config.yaml
init_std_qkv: 0.0326
init_std_o: 0.0
init_std_down: 0.0
optimizer: "adamw"
lr_mult_up: 0.675
final_lr_fraction: 0.0
doc_mask: true
dataset: "wikipedia_en"
Each number is 128 + 32 x the weight over its row's rms, rounded and kept within 0 to 255. Layers, rows and columns count from 0. Numbers have three digits each. The size before them is the row's rms in percent of the matrix's.

# down: layer 8 MLP down (transposed), 448x160, rms 0.0704, rows 226-239, columns 0-159
# gate: layer 8 MLP gate, 448x160, rms 0.0539, rows 227-239, columns 0-159
# up: layer 8 MLP up, 448x160, rms 0.0498, rows 227-239, columns 0-159
down226 078:109122080110125128111117087167127080143128112058114080080093138102142112131162131180131112110102088106035136086137141094147146173129091111218056069141172173173159158171105138126091168121106078153106099139153119149112085142197084114159145175104130123106170116138161091084112098095145103163147163125128144142122113075137121138163115162198135125098132138160116124091047143163112125117111109158075146052107103081118109135126135101159115121036116139119157121149143134107153128065159153
gate227 112:118099095107094045192120064222181114121170097095123102136142121151106093166112186074106131113179112072163103111139162067135123099130123116143105113116098120115089150176155127099106197068161046091109098159153095153130101116093135116138163109124110147132081109122133114096131142167153141138131121158155146065083100107137101125077125116128054116093092092138177099109166144108125082109023134093131180121126145107162098126138130147139107186069145164150135128132138146108117117137159159
up227 104:142105109098106129097121154128087139176098180201094171170103108207166087132153152135124117101118152162118089138137111071052124127134111101078150124142177073111198118243116144093168080182139121100187134130106092118105109097107119127131113171129198140153141150067118143165085150116106116109116161186110117083138091132116139125139121111125109140054145186126106145125101139126123136136162113140141141101147123103078172168117126124136048101132096114101142116110130116168093119078051174
down227 105:176119143188185089094134137129137096174119136122104115189132115109132092139068070137155156120126146098123120099140124111168161164094174207095140158139101119191138118063086090044131122168110186112139073071115147092106142133138086127120130089152152122130063145124185179124120047150163132141092153125154139160101132099137152140113105129083143154161128133087140062119124158217137101129102166150160088117142156177148152096112128183107145148095139127084097084130093160128132182163147080
gate228 106:115066144020121110122125128101145138141129128113178102099134120145112101103138094145097088090124096078123099162112103108142183082170113083080145148150154144167161194075113121058137161127119122158110191106147107112181126104155157115103142125113155121154168147110167141137163191222186133135147106152206134157071160142157122133147189139165132161106165091162093116089181136146070133134182146119123156136162168149147131183122136120129134159133126132166071099186186165094119137108125132
up228 108:169112110135140077108131148144103119104097045115175136123076124098105137116144126150099126153146134065136135053170087088152113075073094141081091130138164156198182144153196106142163109195137093114086095159103103060125132075098068117118117125098089123103151175130109148093129129110133160112136159149137169098124167169117168128151112103074112157116168153093143065101129109189143129137131119019106112129098087154129135096157094115145085171112161128120128140093106112078113095068129153
down228 108:137141103164074100075123111183117121133138051142055100167115146120082108114120167092111101178153108151089140143123091056157143077138111189114150106118169141120142133117145106128105198110107128127122132162109065160087127113135122159182117118113076061121113206078110131129180167144106178146131155151135155078097176136132173163100126091112136106051154183131131125118145096121109128181160140125163135167179061163138116087099161146117185082161136071115095121184128138101115153136163104
gate229 092:147058154145086062187125109127116145170123120149072101166129123132134123177092126082086093098094072117193103144169095135094144122099140111081170089099152141195121128154141118107112094124148144075120125120111148130137123140098124115163139130060150117095151130134122128126109117164090054117147123165116142130067095093112114100125093147124113079141112119125133147126189114101095186057140185077108215120095119126143118132083176082140147108132226151144156110070182169175171167157126132
up229 097:101100120150117110116140172124070139146066199165126181106046103140198092160145113110103129144085064096163147121182131132109150094093158129142164059128148179191139122182126053125099107158082141094113131159100142168132128098112107112123130133074154108056095137133142168135136129124167155142112148153115118104115146154116179121126090108179145204103100162129098157107149148100078203135113140065151135167144089081110169093123136088098132143031137146160123122095126127139125131132083124
down229 097:074118095122157131150145115102118155098160072149133127076081093088115128149146138115119152190156092139066121108145064142183111148084067173132138162170147113170181115121142104148126169175163070138162141114135077112135156148189080177133102128124052104093173123177156176115166145128164138118158138084120144154181099154140146109166137111103101233115102151185112137093141115081116085197155119127130143116136112103142135129141191125080141115130078174196115119158136132161122076131104144
gate230 086:089023148131172126100140079116182152177090117142080156122147134113139112151108102126104115108141138073122137126148156117146149114138159059152136114096120168130148198123111153065163140062122060117110080135123158119185101168124180129110164160163138114142117095104074138135173104179101108059180129171086133111151181180184121049188110143136127104093147123147107093148134115126147081075120152127110141144105173142141143121108135156136153128145164191116111130155119140162143097038174142
up230 091:127077144111124071132113123119185197160074101195054141161100115128162072116174106164158133119112146124109133170108146123129178120110166134178132136195083159131165172093125141077150137111077103141141110153149150133158115130106097118050093154164110150094128066116105183126180149168102152083180114171099104127133172161151126111135154124160115112083102154124105134108134133146190093102110143161111153212150178111156128124136086181097125117165159151092132118178156159121120057083127194
down230 090:183184102126112080124179192149136148127157137146143103161090126123190119132129197179160166152141096130108111085147111125101089097123162187134084160136115107146101093130094134154123147183139128176117151158113179133079129073138060078085130111134181176132106165145124166120132093138182114181126168064141120091127131139110127145108184089104126162129111151183096134109158145124178085087117098104196178184099122124148122097143090137108106158118099088101118160095152178101141086224108135
gate231 091:085126097159117145171141124139134102106177110128081140140109149154097183118117173134155099160115080107185131085130126169133175201152097123074129154090118077218117087147113132110118121173178108140130108107131136051091122099106098137129115130102111121121107117124066103159145118153103123210125172169138163109136084126159105097112205181132134070087146174175171127122079113117128140149125145057065076089170146109166185151137108128099144128117089139108062130100123134189077107118115155
up231 098:119096127113129130109221162156190150176124088095032136146117186129110121154160144121144091110108150086141103112132145156153127161104154112117131099109109157068125122148099098134162129110172180160152053049181120139173112087143116097172123104125098135122120060105096083101123183149124123099179151159165124127117105084136059119149106065164108043151191106137131155101070134170126104146106104111142176152086124132144098149130139089112127158089104091132147118146176071115184129135122151
down231 101:150113163174184094142153176078133093098109150138067127109142165082109127155174129144183127144139111154143120149139162145144136168152101158116150173111107055114116144083059161067115149136115121076160152138160138119123067137151137156088082092117118090139096151076132094124143140117063115134190154182169086072163163096163096151148180148120116116079174112117108185128125105112144126084109149109116049065133119126193105132077139090146174145098095103194085090133101134111139095179094143
gate232 103:173133081100153119136127139104120100108128108101126120102116116141169088111117162140133164134161132137128125079170126151134162118153120132117124140099104109151116123123133073100135145145052086077018173116158144167148090098098149139067127142110135151158195192171118143088169152095178117130066153135128190089083202187153110057112122098104174141132144117110077106137168125172107100136200121122197124133214103147131126084132129138188156169159128100145143145126166171151122138164075140
up232 103:155129085108086122117136134095091076120131121108111145101188129117112178092122145125146181155121166169105093103103166062169125159181148133059091156130103137115039141136144147133116108119139102112141142093098149104202116198193096097141089145135139147146065147188113193157140108124145119169152181051057098136129139142100162156186183155120161144147118086141126098123120142097157112153137143107133101093144081127171136058212105102128118095100155120100089131184102133156147117095127133
down232 106:119103159161136118067171082080102090120079148099159069158165128176149150158144157100200163155136101149107079186121093184134178165133163197121111114111118117126147111130097127109172119154171109117073128081145175130101161088170138054086123158108140035156116078089181138129094172144135156136172092092048116165106090147155134113092113155109175078152113062150103160119167103137133153082150129137162142157079128171122075128141144160110122154153118115099139151099101118131112125106134155
gate233 092:151174077156132133106126109139146178135090121144152130148119136153097134084109107152185103100130157136083089088118168124157077147170151114082127082113171113159177179212075151083199173154066168091131156112153151157114160095131126113132095156108210154143148142163121084153158175115132110136091156072104093153111097164104093113101133101124176155180089142113111106148141159076100128118149071117126085126074150080106150112160106133197103166162103192115089140087121121114129182168172122
up233 095:171098151093147178123134127076120112107119153156094071120129129154128126108103118164084095130089125109153128160129095089118131087168123109133130183152162106105099177140105133165075000106122099142152123134116136110155122117111103175093147061136111161141155175087108171190131128151132150164111122184088068122167202096155155151136106172168125091154183132099110113099150126127184148161136153121159145143178104124118078080075118121086139144157180077128173107162157156167075175083092109
down233 091:135093125144152170120124150176119087134133136071104133117096111081115150200146198132164102057078105148188166152125088169116102153120101174065119152120157090153120126181138131157091129115126015140125169145109162095162104161125127135149193096167181074136144103136133129177083140136165128192116140125110086159129146061147160114126071145140149114124104124130146136105089102169093118119143143124107175144132101122090094142127128113079094166117093086096161196136141123170063167086092081
gate234 106:139121136097117086174129097093144083125153113075150086179170143114065119157102123125062183161181183138108167135175085155163148131118169120205104151133135200123114113148098106094073087154153125114128106162094107082112131060168119142127156140098089178103166115181152101117079109106137126102100142140175139129123131111123095160126133119120127145111069177174141087116117185153086195134164115156167151112119141182126046175054153165141154080168153108113143125120114146098120134166169095
up234 102:088141107111156104118188154131140167106165201127144171128024114168108096118209112182180145160089089147116097126154133118120096091118167129137128160121175084168131145104129092130172129130161123152154142103151164072131124079091136129124108115136099108090141124098178084068154149121184137076101128161115133127186091123158133162110060085118142140163162119108144139120072130063130091070144154131142183111089122093103123133142143154099101190088170108157099087191131054131125108155094125
down234 100:160123150145151105098084122071074080146158076117101082102167095150130120127099136081128160148137217127150208121072125171176142171068168113127119135137133119097172149094127117165115118137117106154129135168112115110122104138205084150159118110152119100123136060106107123124037137098194143144134153106160154173139095119110054044137144152132096152120081157096161118106179152162136151164144108179129096145132123156165146143132035106105157098207142143111139147122126112117135150092121143
gate235 093:130124134092177121115136205198144138136128060152155157130124108197073133114105178103136125143076120075152133105115163145120128126154133162095138134130091088115078096110150137153127107125166167109076057158127147132147127103123066140135118172079138131130136141103146126083184113105129182180084158118107112119159185113125191127092179071116179097095180148142109071086100180132135101116107189083216104208107160141112094130182108125122135193129095079134115127132124130100145149144136112
up235 098:165144094109160128125090165147121169172115102122151182143124119150156093050141121066138100085120193074181089102125155137177096138129174143124109065152091125115147069130181111136123121102209181127072040128149158120153075149095074063104140172149149149123164159095085134110114123126106130146151121134118113145092147123138144043167140137111131126137161129155086099120085082144102090121143152101168080154123161104064137109167089140122165182089101108205116137109121110115143106137093150
down235 094:107082111154115140182146105060139148091137127161130109075101140136118169167079154200145130152151063191123130191157151090138068128129107172125128123114147148110133155115055153117161124125113154126138220152123119106114156112134229137108156109162131054111109146135141133122098162094156157153145129133138190177164094157112087186091097080135092146187077139126182150112120118132125216115146104108082124101112116117161136133062193144162106088141132134122096124157149102159105151161136125
gate236 095:108098177104156087159117169144140203132158134157157143144086128151108085164107159116076116146171136048189178129108127163142158156141151118143139101169131164167097089121178146133105061155185157124072086126102093143101119110098096110074187150098118097089097148179107072103081075145101175178151078139129141107170156103105113106111113123110127161089154117105144134148092148175088117124090155053131083113121089119099137094122187112143136129130093050121119107180138122151107167158182091
up236 099:168133096138114182093168143171104135134082115134121146121100153145200143139134187181130138068156203093105167159107088139079122144213074113148163151144111121109150162216159185113146120143149115169114118112082128108098102120079159140135128153156148109104079122149127110129104084167136154121109162064063115100089140124132160175129076160086118114120168179130101169137111141163129205118118075110121117128128086111111100137111148082136117138143193130121121142090113139215090139174097073
down236 098:159117165133079091141100113147162175133145137142141174112101137167129136171163144105078096144138144113125181151127124142136102123200114121151132146144082179119176144118149055152126112140132125144066087151107104108123103059133082115093125162167134116086054108155063094123137092102115135100151108136101142119145147096123109147122084103098129108123103109146080048091064148149073133065105090118132215183149127088089131082173160143130106127067115159151110087180141137157134040070119093
gate237 090:191152135095171178157110200147118178115101110150121135099098113140128175142134123159100151124176158153196193092112108129192098127172132108093091167127121149142085149125095155147163145146107111126151203217073118145136111070133130167057145144065143170105101136146093146152171097107169162183114159095110097118120150110153131117126084107076163191171162124096139052151122151102185107152107119089134110172075079122109128114110176108131092157139126114118152162174078117137148137126109126
up237 099:142113110150143145141151140108090176126233125114144108153136068126117070142108110135128140166180170153143145123090123124125115080149149148128109134121098128138104154109154098143147129106085136142111098155092112072189119137174113103134138032136117128117193122186128070166167133148072164153129148131122126040133140128151104174110181070067082146171145174098148158150131136138121091150117154080154120070104127132108112136090156078146062107130089121137155160057097082119151168215109105
down237 099:079119146083147118163115106185120134156096149172079072150124139180123157127125240075175117125061129124133134113107087184089100158093210138107107159126131143120088165152144107069126143130080073108094134154205130154104170152158101139057143121125162097159127108136118137161085105105113116159131143143139090150166137097100071139167115155126135194160174124053106144156133103121140146125110097113156119174082159113143066146144093157107067140153172077142115102109170126152122100155112138
gate238 115:120136153127105165087135147137199166138112154160100190145149077115146150169131128103059084119135096093140138126142180168093115148118112091105115167108142093131132128118159105127154130110103124084112058108150119099096087131140191065182187130106167142149067121154161104156152142103159162116110138216121189115083148112154162137121113165153124077169101084104197143137106127135151028084167118089124114124084173101195121124145119138097124145141140057122138124128180117107182181099152098
up238 109:101133241108118064161037181149108100131164107143151147082073129141131086153159083162139146073106097173149111138123120142135143130156114145122149095101157160171088099160073112139148146092112084087148152126115112136154107106145127119060085151136097092146143098117095126043090102133175075104150110103139146153154073203131076078138158120114091134131148102160134125105130098049100106164127071100123089139154123130097207091115183123121157168144146114133086117153133129096129103154111128
down238 109:120086136025163121090104157104131082145178143143117099113102147108146079152128111115105112159091104142150109145048155145107154123104167126172127125150189077236132134120130121105124067127128130131139094128138107142131102145165121141072162138152221104140145158143104130113166103090129141139183118152209104150163181118143062121152118116108086098110161160105141125092053181130156153117099116080117121164150099176106103135100168101111117103163155178091092130117154113186158158113069140
gate239 090:119119093147138153112093108152084116136113100128195110067139112093118076140131099179082159160066147101145148067042101092112021166147095137082144116111139096143100083146143090112146089080127134120133102130067159126115095132102128089171171130101133095161139142116063079106097137172125148123134127142133194139101096116189157127099095148091081162161156084094197140159078098115135154126093109147094079100136145142080090096178150193117126101131117179160138113137163145168139143124123153
up239 091:119171172139141095137178165168122108120110147152117172147149088155138143115137160087145128170095086115109115126099094112117072158054115101142155152151138119150052150097159146152141088044127085096128078100149147110134103118082105107149181169086172101082238097137117125114112064102122086131123109161090156131077114080129117145088129119083146148048161145190127174103172107116122124102168164150133148151163199104125116122145128086093148104099108106110148158141178156126076143159106179
down239 091:139145150129142146115133149151062143112074117139200130150144125139152109143078134152130115186105086064085139102128152122107121109125136198065092123130166137096109139079156119130125036084150080142148061146079143148119165145160096112143148137090151159141088068114127096146124101114148155123104113223120146161122120177115175177111120154122129176122130124152140158144103115105085138151088089147095088127167145201104096169127175131104103085083093126067190057146110153137084142144060113